Weights of a small GPT-style language model, trained from scratch on English Wikipedia.
Size: 9 layers, width 160, MLP 640 GELU.
Architecture: LayerNorm before each block, no position embeddings, biases, ALiBi.
Training: a variant of SOAP for these matrices, 1932 steps.
Each number is 128 + 32 x the weight over its row's rms, rounded and kept within 0 to 255. Layers, rows and columns count from 0. Numbers have three digits each. The size before them is the row's rms in percent of the matrix's.

# down: layer 3 MLP down (transposed), 640x160, rms 0.153, rows 519-561, columns 0-159
# up: layer 3 MLP up, 640x160, rms 0.16, rows 520-561, columns 0-159
down519 103:164175124096130167159149147104089090157112163142118138136141177118143133155165105156067108124102096149195112073114117132160131155172121195146183131116106090125093091142093128117155062117095166146121097118073080120106156159179147136141194140152091126076192136147113191156064138110104208110096133139093120159126171165159100128116111114131146143081141082148180084140136158184126111140089101126076096092153114151159102165131152069148140142134021115113166124099114130125145171140165178
up520 097:171140137134097133083121123137240134138060124122153146124077145139126106107118125155156173174152194127145127096084157043138085088095125160137089146152103129194102123173145065130160137135073097116150134146131122095155133120109105130112089182144136076100134115145142139111100118095148157184072153178128090056171116122149180150117154126176092141100108125102094118147115101181119072108070063109111088094119141165110152164153133133112204106160075096155104086110127078138133106086149127
down520 091:197093147165115120160163132185109102105134117065135146166106122136126105135156135124120111094164110111121174181110128065141125131100116107130168135119136081168090176159148104188155127145102186162162095174148096135180142148143145087100173053151142065099116101107149162138123070188187088150059143120141105112183169128140122126089168142159108097161095114106138153057195119127146147098122100149153075167154096145156153123074098135124155092195149163127070116072080125147125134104088119
up521 099:140135135118128143091127130077081115134168182132112126101220132128142112141104083162054088177103080119111121125114151163158159151131150207127136165126066131173120098083127060197155140133107121119117161116092088121151147126202109177113120099146117109148083129145150114136117179147156140106116128120140060157174117153177137155142180144196133179083167151117059104116098128098078124220105169135111134096065183151121136129149137176150099177148136130098147141070137112143135093158119130
down521 106:095128162090177096111143147156137145090152136092069128145145154152124123166139146128119103119135111156160125155092092115129071169070111126138119119163195117113130113130111124102120063145128098097134135121113038148103099148090107166121143128091152137108150108162117166030140132111102118086113174128144146123095117129149148160177129178178136140105068158111040191056143116085037071124119131118141145133114130090094127115091132105150161118101155092228145144108107100186111076094131178
up522 109:151073177117099144143084098173067150108173158080172200105151115122127151133162185182136122149099106115103098176134173102097144145169138103126123131065164112159137111142113129152086174205081133127152169075153153131115113104160060116175141100118116122137110135140109132147123154125126069147124108120142211111155136087124133088160139122139151089049099129157085115047107147162125094133176165126106155108151216130130115155129106119113129099113157141133168086080136142132077046126121076
down522 107:208114128152114136126085133116204091134156142133178116131164127102142096125128109117127165092164145076087171079141165137153161143083126157064156144125151188152135125151104068138135096190142143132110135148172116128144131189111104121147101132059142160184170119113123102128159147118116146158126155146069081143125160078098053143149129131134024108138108127131176171099153117121144122160161119088158181119032127103104201178095107114172152126105104151147091100171111101089149148127091142
up523 100:181158128137092098119091118154188131108141115198118114114146115173171063189109105150145114154092116130138140120111098087092166122139186103058163184145137076138118135099138057167129094167142150164147159090217143187119150139139113069119118135139138116136114091189120125106090160136204133109148084181175148148056120073094169107135144046128135131103161119154103091115122100152127083187133118108145088128121143107093178133085124166138103089149120104140115160098140114175120118088177115
down523 087:101124167119064134075144103147148075074154155121135162096120175149102101105064114145095101095144110104075149075133093129092136142144111142132164166148116088145154159113135125110092112133151151179118126116108091121106160123127113071151106114125187202144154105115148098126180095120112094114155014154099125146143164097137103123116105097150156100062110154114122145082107100126254179123163159066119123112123103127087186155116112135089134101157125114183131134111124181143110041146113100
up524 113:149118058158113144133147106106160153135080143188164144115159155139136167118133129068164099078136137131156109132175095136145170131122126132112153115147136146091142094179192132153136150096180112119106089173161138112089146119071146119117092171210203127167173155110112150123115191093106113187103093146178139151124112064186145082109181157107108157107118190105092143145117094056155142130156096125036140154162123129143094137124073128108195118129114200161125174118131090116127090145148118
down524 090:163177075092054104126150107113151094149101118146107108143097121115161120144106088139126135141153176121115078062160071147204147116132125080106114155082146069144143036120142116119090126061134100193137147098149163106110152096097112170180151106073130169120169104111129139119164144150086073126094074122121145174168127108119092189115196164155155112141146182184094127104104115070184173151139180135136163109102097154137182123113112127157142138134142105118146173132153132116182069110147140
up525 092:110136132121129184158155155125174091102179115080122157123111145144094130120122164151152133149168083121107196134178135173126131146073117154074084114125135133100052093143158118114122147113198235123071120142155149116132141152107132149126065095085052122085165123137123134127127136126153121169167175150128121111090119135102095131199092080097187104058142186104128123105061107175123132129124129122139120097137163103159131110103094156148145138108142137121173202139156171032139116124174106
down525 095:133119129097111098093144135148100152123158229105189044098181125132143165122143168144132141134072100146172173144066133110080096165141148125144148140085136123116132139097170111122160115144135085149096183132143162158151163097150146126137159154106160119129111131119126141111052128123144123149150129139111188065147131082130113154131146165128163124149110074131116148122152138136136142158114078098101132142043103061149187149145149140135078167110212208069101139147211096129125171074162113
up526 109:186153084185106164129124086176126113113129159123131088166125086120091127113116165154092147145174096135170143123117150136141078124160174110100134121151145113139125102218105096177128117112124160131128114170161165158148171190164198098055098084124114135149126140167092133116191067183064156116112157133110071139173163128138068105134166138120122173087178089065126138088121144129098071145140098095151116095151137101148091118169106141141204172099060122116157151133094087115143116130163163
down526 093:105218082097071156158109134103128116121162191134157090138151125065125135171144126116137151100155091145104099083145141130109152106088133083201119101077222157120102151070174201189114182122135081153088164230092146140127168107166122113086112122132113138154156112131119142091154084131062122152151108115172105191134157132105142106097123117130136126155123085106131127168175118119143178137108152118176129087100134100135174092149126142130117164118091110145079086139101142187126094128128170
up527 093:123144207103136115135121095121160131104090160156121092092126152141124092142142165129080087162095114122079066119109045091079091055168134133149115173178123117099147147136152134160170104135130198087104143132123098101138108172120119091122098154103142114131141123099076072185098155092143117130185134105168133138160079114132161118109129134082162148100150085094096136158137139108098088143133169147156165177174065085189078103061168151144207138097187129152102111134132173184145132165145117
down527 099:177179119123062167170128078109124056107098134142108132105144118183127144106103123118121114174134142159076104067096147157140152208096101150076122122125103100103175109108123147101127129103157145115047112133113173062089173098181167135145187116112166082109148105097117162140119065103110200132072146128069127126077120091119152117124086089125142145175128163133138135155147173123174165102087135077145076136128111141113112160123092163138096139114093089164197167108097133163066107092128108
up528 100:147071110080113092145161117121101091127091110139124148112129110099127150200144118068116100153083104209107152165134140100138181096146083126136156091139159144128101070123170127140116122129060086084131134135145156248176131140168102141164134103130108172133113076108122115121060142158108121092085144147139094140110210143205190131173147118059100176145152117104108115110112139125129103159074146145171134166164137190123138112101164104129143113070152108141154154114138162125159129159103067
down528 095:148093085158151192113183164118153092172147129097152173104124152146122127143141165165107134182066157076129103182121129142103166116133138114159144133156151100110120115086129101180102121082091075155119153149165119118129218137136135088112122099140133128142139123134149152151133204086118147116099060105123098110165147153146053150167160113089135156086176088099140091143131166138142165142138063093117104111145067137131180087115100092211106093178121072134097122144203178154188102136117158
up529 091:113103130122138136106140114130128136105128095162072169147145149136134156161130133107128152162136086153148128133122089127156180119184083101109166096139148105179116147095137108080154109155155131108090167173120102209127161142150119055120094078176144150190151148166165112081140150140082132078105154076191070127187136181118121084083139125127161143088134168137112099179104166165142132078188119085170066180144168105125152107178105091081114110151107193162198117103122182160113149125096093
down529 088:114150172149103111156122166132131131132107100135186133111176163117046135166093095125077119102132084143101178148174104132058158137106127130081094046119131083159089188127144050182095090173118159128142117135142140122151107152098068093139103088099144134182170073131134081085098108138128140135121122101143129121138148110132141123074114113106110133143104140161147168255150114119197112104157126130129146109100079078127151148089080144124110142114066098126164102186149124096164132103093097
up530 106:110080118134121146157112145187062174164106099118112134104130109141063147145186115135161122118155096114147077119180121099167101099166079117138102117112070090139155118109123117149089159131100128104150120142153173150108146048121085128119159154119169134174129086136134104123154162143120099147147112092085174115140131091149057098212186119093133107113090134140062133160034103078119184100162072091175138148162147142169135193141096124170115107131146121121114160143147215137087106173150106
down530 108:124118151141180137133073120147157151071140091126143107115116094175103092117151151100074142120190116136101092193101104133093193133125147155137091118151091129168165075093138126114136149131126138181084067193120179201121146070110099127102100159157124083179188129113110152114122154127156159178169128085108101151137077120128101114151051072056110130098104142135189095136061139148147126142109168142126118162169102153139102125169129175134116156146121117073060163139094085089104114169149095
up531 093:026157100096138088143105151155057085165155125100130150103154146114087150102146136087140172060111156111101166169137179096090204107062150121154155170170106076093094117156108082121102096143093106118166155097142061132130145160129107166174113116144138105152180091110115179176120148128097159107136162089113163098132159174182193115144143134166102159117157153124157108100119131108137129122136149127177168145111180059139090133173153147129140141148085117062122119149094093103116142136055144
down531 113:057088122128068104131078134146115144114145168137138115101096080166169136186137095146161146118095113152197133100069069128132141138117108094110133127103151136152146138094133085078100146162157138113110090116126107154090142118115140137144121191169123128132123163115097125144099161167142109160122141154109109173136078140127166079118127059085104218174128109144083162093155116104038177115202093147125176192154137133158061127183155116080171071152096106147132157168107105161141173151105094
up532 101:093118166135148139134111103145117113086162143061126101156109108194080132105151096152166120182115125141166128118099106124101203142175106104053086121105092180092125158107179119162097088158166162102118132179097081069143114097099139116094101120120132153156134151186134101147145167120057182159128141096105157193138132184124096105145091086152135118082146103140078116204123115174116092141089149191057152136126106158113128128140133158145088087114149095140194144176201118147155146103121118
down532 108:147082210113149106067126136173159171104165110131082188128127147063138131098165097083110125177157163131137124059105097042147135134109112131140112124093153094140138139133084129066173135184153134125187137161164146174116099106198149117101069125107123117085109125103150130124157127144065146096113195120084134152125141081116126129112156138116103135107095078162135115170145151126093128142073104151120104131150120163122065137129140225087107126126190107131212114147083096130169132106154106
up533 109:156209082094183152091139102089077102064139156121119174183109164103076102130138149183189116175158148172133139185077119116178136122099135082151185108110094119098112160121128118176082114093177107118177145148144171150074112121143104166105119110094183157136136144123126138165164142185121110118070159136110146163140114119079066124149128106098134158115075143112087164077060121176080112189159107121124143113139087151108100171127180082100134124151122170119152122087146098121144116129069141
down533 125:175126075143181111163151138122166136101111091127129189233050146125140136091111143089110149171139102153193099155146147089152088152172163132140183129111098110147174102201106081148127123150144146126108120087100062119093108163122073172117061144110110182106125099121122093126140127181147172122085147097125112166110111132178151114151115130111141118138153160131163141152115120073066081120117064114137164114082115058108115170061155088105108115158158142118134125126116144107081148095059133
up534 100:148123124068140141158100121111126200116094136148058180174165116127168125133174071092163095155136083103123210121153070073096150113081110107146127172130108193090119117161148184102192074143092093106142112122123131110106071134144154131081135119110110121114164083119138110127136100118131151095103092072120105104132127121178119094073173066049136142152103150132118139186118123135101124132198078131102153139119143104136141157103135158220072135167138157143126143163114132174086132160081109
down534 098:119184133123109042156115161193130085147096111112135139182167137145133112153123122137140115103118118184042121151127104108112116140146089142122098131135152120097021165123117157140102092084168040149168122133156048148113122154114124111127150120114118141124084121110116129219137109133123164068144135149144148157086136116120124141160148080129166139131100135042155134182155101071147121136144122135086172116167101093111134089192154089197137097133112066155110157159131079129142082103082127
up535 096:133102127164147157091199135152122166113109148114125173114129161132114226140130186109141095111146096124143124151088086080139126025079128149078172133087111129151107147160162136090101131112106153149152091132108185099137122113115140134101139162141116175134150117098068131103192116103121221134189174172117177125165136156084193162147149138157126138121129113119061071128126147099099068084149128144125160132123153138167110089086139104113145139158099128113128190124157122132022154100129120
down535 087:137128107160097135172154187147114077152137158116193217144132130129120113137131108148107159137124141138121107090149088171138160128071133118158109114129130100122129063134124155144162127087057141112133127172141116178129161162075112141144167151165161106224103115123154132108108150104149146146129096113071104171081093180099123119133184068128125178117051129180127055142113091163097104116127099134076158182138198130146120135129123104099087136083123125231112115149130153060131089124115098
up536 089:168145130176115097163127143107105099087119142127127148037183089144136106161144113112120088105124080142085176142109074153086081146157171183143139128112108121182148163089139108134091121112114173098136111151056159121066114140101111130076168126104120148179086127161123117126144147124101154126085165093122171140084120111092117132128154096120160180161160094176205206148103084108137107088161137112142064121108138205157079084135089087097115153144122154118106139159093128120147188216132150
down536 111:125107150100150124117208158129153109107172129093113150112181143113161085155136086092175089094096062120153135120087150104095112114147106123141069153086144172138116105120162147143143122099109165102178097162062103152101147114103080191100106126143161112176114158091134126148194138154104112151182116155115135169113138067125149113139136147111142113117130141137112170121128156078024118186179139155080079115145095080102155120108067077114146123167185104129162153146074162152052154152081093
up537 098:088095138126162151056130129138103083118100142110070114080128132099128179083096104106108125118126148143149131121136131121111119137173061106083137109099148093164165163140117141084100109118224157121120104140126099134149114131125150138074209110163134120128169115129121123130094154123094171207185110190156199172159124153119201086107227102138150113122086075104133104129122150161140096115210161116140093102117120065108085112148183127115128118170126143082137091153154135107064154108139126
down537 103:156136093122116082107132109108127208123164165124087134117116100134153155107166126070162069134098176125174071083120103129126120096158091105158134144128174121140146090057195156142145138105126133101081192174081127134101104081153119103093137201095126085144106154155142127131078143121131161098129111123176170129147106165179116089138169081155143109148172085187131135072096095191114112195130086115133154112177164087128129089125188103143126099138115137114138168063125120128127203079080132
up538 102:055114102161127113110079111098095137110119134099148126160104190166116114136083119128116122145146146115140125189188110124120099153136131143121133132107135122185118124115117141127140182148077159121101188128045074176142197116065112069128090120121138160097118194145108175062165135118082152143148117097113101115159096145167083107168140172134049141153136157192111147183129115123115150141065118191205135097155159180099121169108132166176104142113051155108136157152139146085128147134155103
down538 076:150141111132090141139109098088057084153127121201123186150154125098119100162083041113078138140147114108086111094095162169149142147116150105120094084098133118118153100103123139119145121119137174190140113108164115164131143126174144080121174119185165133144055129106137124107077184094082147137154173150096121126144057069121061143088148077136087085091111120125161091099092197133224128109144132102139159123122064118135097116124143154082100181171114131141071128138114121119162094159139156
up539 106:118122109151146147099124162160115129146081184162121091103150176115134163075168058094121112122169065164195041125105146108122163165140084117092089188149157107177161138116164164124194138152111101120103081182162108167105082123155115146114112107101140139202129156160124105104135122163131093070180165079125125130219119092085139155119182145111086168135091120139129129158109106118122137152128091111151103078094105123131100163112072147107137150099115083157112165154166164151055155123129095
down539 103:132101076163206236145153146073111072085150113120133150143139098109145127223187084097142137148046121152149146182165137154136197062103178163092129102148125141198117106111073131154128144133137210118113156142072125113117092094085132149159154133153169114119134109112142138135090113120146092175118082132137062102123109083122067122084124117093135121164121109161135085104175137161139147118145113072112057138104117139140094116116140121108130151106109173132121101092152110113152153145118131
up540 098:112104132157159134097101104142150098184059112109132103122193117137127145133198154104136105099079162132115143153123120131144116158102184143091112032141106188178119119075119117146155098168110155088203129153153128085141040116132111132121101071127113162089125081056129119136187126106089199144180181095096120067137138099135153104151151167156162182149126154119135138201152130095112119162161154067123102156137106143166119144135083108102128110107125089139075145103131095125180153124080133
down540 093:144125115157093044119084156151114182160137135144134124122128152117066155064070087167121090115108138138138100124114085112116160115145162091136132084161123126113077144092109117152129104097100143150119112050103135137175171151139175151180164125141121082151087145044131101081102162150172090104089117103129119187094130126155175074116090167088107128138094085102186113130113102146192086120109192143086136109095052118096150110126121140069064150156118155188156118151122080097142100154109164
up541 102:077182103129148117144089160133104114103110109070165179109083117131146154098127152107177096097161159151099085143031149131085159115151132131127131156112190111137139094077156151086097095090123106138112098120135130181127149122151111166172172160094118122102083092095131177168090090121086108081156157153119153164101126099069119128144090130160155158095079133140122145138130110117167121144148173117176163165098171054158199136186106108151135125138098155150149206173142141165150175069191093
down541 110:083103095119087110142089148163103100120128084126135143131122144146164172138142126100163133149102164135137133118092167171154190032119121098106089145089160177199099154140145096128112090124075101213109115063131123205125111096128153155081136134149117143141157164160103175180166080092079135093140136178085182149086111103119149116141106143152173113106172080113153098150102125132130111208101120087201146147161169104160142121101169126195078134083115098136106159141135086135135129138093093
up542 118:141129124109145112131146103170091146117154138150172158139109074072087111100099070131100081120106118131142118161143225098142121124128136168114083102118117115073108119166141108098143126133150134174175166109109113123145153147175137104124094156058120097203149119174090164137167142074102088147153137198149113132111117133130153075124170102202135133163209134093088132098164087098148157155130111133127119110130101164108135184148122104084135107162171134072081144181086164130018146181143125
down542 110:121114101134190099132064114156146130099159110063124112156074057164155129134139100093129130125041081184157069103119118095146084163094134075111106097136134153113130145159206132108131147127122113138128130113123129145078123151143100109150165109132103175179129098185129085152125122123120148120127151150131146172227080149106123092134153063194133150209141112091132082146098120123080155059089095173119136131111164116160198124056126098175124157120147144144139113136120118122137142062103122
up543 087:149101111120101188121161106161173174105172146150131136122173142186166206124177097181080082124134174057156082196151115145066156178097092109163182112102132127149115120145136083143144163122157142084082117120133120071134167079088119155146094128096130157152136117114149143138157117123190142107112122109153101091150184124110171093122184184134117146123140136081117115055093114143060153116118111142164093126156161161098115161163138122115155125124138124153128167103103158123150011098109101
down543 086:110129143119100138148120145079139112110108133191085113096123118112177120090176096078088124190149144152137155141127121118195095094154154163123086123132129095134134105144136142134093136135135170204071138092112132091167144125083118155101190118179142130142161115143137106122123078097077175139192090086057147152156110137165141161121145096129131181141099191101145153123132172135200026124104142111122189123129102110114100116163158191110174130195074118125132126162133092068112166199137113
up544 096:179153193141051108128142161157134166093126116076140112122136155132128085133168084118145107112082082116110165140194144145146109187106135109104149148081084116146139159107137096122140092187146143160129163134144122123157126130096147108075168071127147073122128106147159119147108150107139156093124105150090153108055139147045126074079057130145135190120132139159086117133099109149094168174215101126080121115127162124152108122069157140127083075122169135105140152116126057119041153100083136
down544 097:195141093117123159126167123149140120169100115151158075205097167110177108167122115141115117143094134096097179133089136193157063152134133080159113148071087106161142119110144138206156142124126113156110100151150116178132132153083058141159197134098194125122141080141128114138155185126121113084197131127127125150070033151060080091075120105138145161128114124123169085105065145167119147176116155130135141113146138127161111129121131158171090199109128123122112136107178125148127124132188139
up545 109:100171117126087126181143121161110091177135083141119140167187091151100133153153122154153158140137123111179144108143165141172119078104135150166082109141187161150112121206109180168150219149159095148132132184097140145094111181073185144100053121113178087112126133094094121127049130145100098120130165093082116103172111119072100145157141159151104198077154131166124125122170139109130106180116084101164158188162097114107122095117130092112154132102120184144116098085082155156131146131091132
down545 103:140123130066152163114151154166122093172125106101099163175141157128174053135125139162148126173074153121110107115155102154144171116188131133205090161173149142108106110151139173143173140101167003132119113150117135084102115141144119098081109136161123125074132193149136124129095072135084122095123139133121107155143119090094154132129165138130080100113133129147133079138186110180089123156078125105155088086092082125179171229128126138068149122072127103145132080151114140161149118082124159
up546 085:176146117069153118119128133175174096125060134159136137145096122125159132138116066051092081087145140116093085119103123129117095112151089120164129099103141099181141070081107134141150105133180126143113130087146072088116102189108133125093072110157095150118132168125085158145096145075167131116136132182179158147115085164167131149195106086128167206058137162096112152154139138175139156157131122074098218136140102133133140123161193094095135116093143148107200124133145130119140101101065120
down546 092:179175074107116125209176117121163124137127140131090097116101146115190121121089166107137175150067136102098130145124090163144144108166052049174141164134120112154147112118142159136177138209145135129087140102151093169103106140147129138083110181155135105126014116108100123123130106107158075130112094154146095111148155098146099135127118064108108061158177137162140135116167117132153156160184167191077141137166166116151154133103131125103125117129099117057096197114097125115166159124088125
up547 103:065186157113117142164175143098111189103116177124140140114141168124153120141083172109138138127097173129094123121108125107112185159108126117083109157119113199094168228122155134140185095146097109085099128117069126182130157167124120153044146156174076171131099116072143083117181141079161138089110122092116137123121091145114120110143066108155134101105146139143073117121101100100134164134139054131166083191111189170129197095140125119145166113130111075173136150130117141171160126088122116
down547 088:080149110084115155140147122116162127148115154110098118190096151048155070117074114126086131171133176140129085124133124073128178070146145113078110144139123097086133109116112110140194141107067161112120111137177110162113100147129115168103133113104114112115108134123136058139164168097147161106075100097131121108129155129145000171133116108198094071142109143147150135164114102127172149148131079206167147136116128151114178108104087180154130114106135054146174137111150166128161095096117136
up548 093:112100116135141094094101183157167174113147174115114169187102127108097124114129189153108151131120120073120090183128168113120164088103115090073095185153142116129086151104175070101133172099125065117126196145092151126140117112123139136122123108083098083152158156133068175118140123134156161140179123090083139112119175076142111135129169119094144085148168164093146130053131126122165056176111104090121137156170167112161135137181109109183146137153149072162121098109161172145058049099134107
down548 096:102128136103098153104082170139169116106146165162200088201147094203079130108146147115076138103083124066126129170195124084086179060173123048099184174150161139146137147090196077137085145087137173118114080146098150138113135082100141159089173146108149114134114153159129138102099099127162089127132150085146146150195108173126093121118097046159162111124118056147147153091156142099114124132142137132111121135139128135136141139126125081163127144128119124133102104179089167128140078173140103
up549 096:149183095133142117144115137160062158123144099171159117167117081169084177172163127095149111085092111099149187152129141079096101105130098113117148098074117079152136103110138190163140159053110149130174125103109124182162111151108109118144141070152129078142166106134160073120109097134106095138148131127154138135101080097112150095146134076135129117166158173119104070065124147159146148076101094076171169137184101079088160195080137136169160105145126204173112130175078147126148153128120186
down549 091:173111119104086119112150097075098148097177144125121149162115186131119166123110061149131134159070163154159140130120122164076174105085125151164089097182139134139121095134158136130168078115112084133133150113118080083094084116110190179153156113087111189143135145127110117065144109143139127135116069082124148103076153130104132105148129135105161143129166161171081015152107138132068071172170153120128116190141057114107145102105148117136120096114089092052133084087169104114118165097123171
up550 094:128110136077119097185108159112092155136110171146146112119159137112190144128078122107074139152083204142173078109117134126144116106154092143086098196120050091177149129141128144153112115132172117091098108174101104167134144163161113117117157098159140164060127108061132139079136151127149143091161131146120125119130204119124147146128090131128124087123134164159147138177155151114150117167191160133159169213150106111099133102170112179055050104116148153080134146159084142158100160063106082
down550 106:127188155116139159133181146153141173133134120059134111118099107118116136129091139188075146138159128126084149152114136168143122076086122159097108176147108136073170130119139128107098135123149153180074152113146114180171140118130138184149144130136134178140185120108123164099126129171095146122115107121173171103129110098180110115126102141112172137096098111116179160149068102133131119166083167071134181082070171093064184205111091149064096133121086176099092214129124210130115150127118095
up551 089:097138104145097100111175162204106103130141090164083085108079129158126120107151127078182128090147134097072114088111132141156134132120113150120133146092148109137151109116150106088087163152103056148096146163168090170124178168102129154103147088128080158155146134167139168219076097090126146136103127112156123095115124153110100100145168126162152109134104155100159065162152122129122154220119053192119095116170086134094170108168124159139100139166151109160114172050180179117103123144143181
down551 088:134157142172148135118143128183193153158170090149137141065069120177127138131132122170140141124084149198108132146160090164135159128106180152146133114145144110149162138094095114170173087159116073084129136087189089139090156072068140088088111127085164142146114128068159119166123107139102117073106055116146152178086158176149145145133157134164217130130160178121100093104169107126100122119142168122196132127136142138110116125092091138142144135106142121139069103099149175070123201134141198
up552 101:144083134139169132130098141153111087082133105151134145134119188163152070140192157133023101136151115119132124077071184093135122148139134185148185157151181153119115136109120160187146144156166145091175108138057142068175140146048124124105135090123082096111130103118175113118225185151122093196107151103162116068116138091150168156120134116180097080155104113084139103131146168183106103113111153136106158174101097145126119120126110118145094153132101141132118128135079097085130166142145137
down552 096:123123153158178101106090122160154107111154195180123090104103118099084101162102114090115187107119106123060120121114137138148144153114116103117076087087152130123085155141034041113107093145110125157119163130141095133080133077109131130160100116111094097153137186143090061105160183138133139101098100183148110121094136136147121094088082177141088120161109123164091141131196143134149134053145107132162100122106090134108189128155139129110190137103092108185149132141106132178202070148083161
up553 102:168122090206046131117135116073106140094187160120073135134177074103164185141142131101129121124157069114156134114107074051183116116128117151097122144114098081129167103170140054160107143148102134116071162124122158161124130164129094156098129153151129065129147080155132122103136079127137109128139117144120108095076155109203143082143137097128164131142139133140088088150162075089130136121178102106116106187147143124159158171121142123103090202149177108098157186168115157192104142155144079
down553 101:134197146112133141144157099111127156119174104147082125199131072050124140123107093095094159127153140145173124125082125079174090192135177104124189222093145106161166163141099126150109171153049179140139156157143122140147164111139147141112145143104191079123115160139117085148115118128077093174153133092147115098074178130094164146158124071137112200159159115135091134140120122123122146145157198127150117113135090098136102147130150130107113109187113070139099099188112179178089140152147148
up554 102:047088150161063133104134163096106082044074117128148094095106099143130185144160118132153152139183150117143138165119099089165122095084156144166077105148088156156119113145105111141175145120174110089109106175140183170131112110137099172147166095142115116107139138120120100145072160153150142137160114157206111127107120145144054148108225150119101172109140132114061120128139152127124035167101114152141146145117096094154181193109081075158103121117146087141106135134138107120115083089159140
down554 099:131142084104072151122142168134108123109130149127114138160107095092087154225158091110100122117133114100094144106139119142048120102104153189064153117122083121162143153122130092091152115142143127084123093112078147104132122162212106056144165137134125124142168089152075129109102197125091116064174107109159131107163134143080122094155140101137130203168159124126131114117050173149177158135062105191090120142120096128060137129114161081098119098117078131113125106084162149107113113078108176
up555 106:101154176110112165137085164094180128126120149201089073148127119110086110132112149134178149175198154072136135099147121102103147079107147091134125145078127094122139138152173062128070163162186137119125109147170141112102130144142144131152107080201179160094123158133105136177150173082155116114140100074134173092159131077085167101104157113111110156133074119173099192144145116129120095086176138153159195119141109102134141186119125132098150135145163108186110174137164159147090148081128044
down555 099:156122146076136067051157104077091120134094134155149087100101134151094157106087115109141174140120114130100138159088083152112092167124073134143196136157084118151128092151149079158083063111155155115092176136131110076158113175094150058057095164108138112163101107088124158115157131071148142121122118117160125174076129119118090109159137120127146045176058135097082125116117133083138147110096131112135126081092101156149145121135065119116148110157092133149047145153068095107125091093167159
up556 106:095188091139143119167082077121130160134202122087174144151191046122101077102131134138200107108107138141130116109115147052133181149103111147062130165110114181162149151152177093131144098131118169098141160106136104140087139115195123089157104172161142090173132153143139120083132123087137120138180178130164100113140147157112057150118085160099130214121066117088149127121145171098134143074102122080106102175083116153151116126146114153127152113113162149199120093117146109103109184102140118
down556 102:098134120105140076115094134170147154103143090194191096149092113149073121104135118134159093190183138118185141163083163120150093138140133189155082182106136113129147123170121072156128178116130140115178097130142066173160149144155094136208143151139096177106172187127168097181126151141167094066143119097133091071103125130119106084090093198144116098094072166133158144151093144172121115101122099187124150143132140192128094086127113171130191086136134139081158109133134110141111144103091122
up557 092:121113099217118134108127172101135107092182161077139118133059095164150077137099118117136149147093091159108150113112119146107121118133141119095074178179188148139180111178115151151162177061134179072126140128117125176153138158158117127150152113160072106119134118116217106071118153192168131161134158133169166109151123149118163169173105112125132159147123088097140134118121104153119152095108085058119157116190167192162124105095126151121152137101118104136150162072098099074077088184129083
down557 103:109168138115172121170061072138135103141110114131147143161137188121063211076144169100092118151135169171091155131123053137124113096150133153135128087157111186088138129132109106082109135192134176105097142166172125085126162125100127117152155117089171144130165118124124088077118043104107120142136119125159062145141124132124119131173105131107106118081097159126182137149196134111137102113035132151131151127064152169146146128154139158156114089078201130133143159087088146176092121167168166
up558 091:155122145131137151097181076162176099154162126060158092123148102176133104109148143117036150122137182129142161118067125191132118160140124112114138117098158127103102038128119108161163118061148084129074136136202101146184150119098145124101142152146092142080100086111110120146109131127136170154103141121139138076127139115140119154152171120106149185056143081103159109189153142127098095160120081139122117131199136168061135100174162140095151097103151183110069178077103140112107127096154095
down558 100:108103136140131114140178118088110140058158129169122123172123110061102138095106079103158100135120115169111118148142153091136097119157050089158117122136098090126129122060122189156151139092081120130108146117050165153130119131162153092139103118116187130114176156085105169137113134130137155090102162172144155155159105084126114095123090132111113110075139062131189175166104052057093184165121207118122152135051123139168095131181144139162170132156160149144165112152107176129160162173134140
up559 094:202108159141158138096162157124095182063165113126129144161106108119105152117109128146104153072162170099105176159083110122124111148126171075125100123085158102117117116091194134124059158136055092148142142116121111146110086127132160132131101118135109085136133153148082145121126163119167101126192103176201167117110040168164103113121132153074122166134129112106090121122163157158121103146123076128145122110181090108167106126135176192095150165064166160140141148120030089121141129106073179
down559 101:111085161115132192165155150132147093119135112104121127129103123171136109132066139077122133124083125094143116071125090149120182180126166105070150098124161086139041104191111093077162140098151143114142178164138172153126144149071095185153126077142148103111078096097133094103113117140077170138132192160132124110127106179155127144133142091086205141152136152116164130144129103080072105122148111138202176153089100103132128148118078084174124123138123148082077138157130027168142125111148151
up560 106:132156104096157162080084116105080091115168126153110192197145124066084154142111097115129150110139137126119091104137160173127130120169092118113113156220131142137197115097190080085108163088151106174148184120151147173123103111160131117099105124124125159174161156098137086092184149166117096123145121160121149112205106196158162102129103177132154167114154161075068159120121120191099097191119126122084112093093164077087115163135129171181121169112100133141107093108119156175118116104098140
down560 102:136125104201179119197159144077153122068135152128134153105119106110112067160115125128182145084163136067195146160131097101113173116114082145124209107152118092165112110149142139169124136094148138151119079123091127092145138104147156115156120122129126091079154183117112122071169132095133134107196116093106089122111120100143153138100166169104144175079167173162144112130114110103085212098080194126163150103114095037128187158136132125092126135133198145115143077108119145162128173100127107
up561 092:075140099092109109146144131068109146146092112130138130104170097138143151148124132060092111096192144113111183104151114142149126070064128103123094124134112077157131127151111158104155156122116118057066127156150150119181207154137131117092178135162108135109127123141075115123122107139123161096053158144153159083131143132069096129153149171141146094061163178092151154122137098141137134080177188188145184136120177154171167163097173124131125111179200126129144175060093152116099140074107152
down561 105:111110124100106159081130175095135120100157115086172134058112156105119150131128162124173107225104123063163113152150203183146156164141129149128054142090144099098192122092116182167170105140120132110064120153085100079088103122149123168106116199138113143122142107072107143147148146091127120138120125117096107091095152128120130131082158155098143135146082155125149079141092166112129141146115166082118071134155142190166117117064142159162075186130104151127138163100196086145158116186168123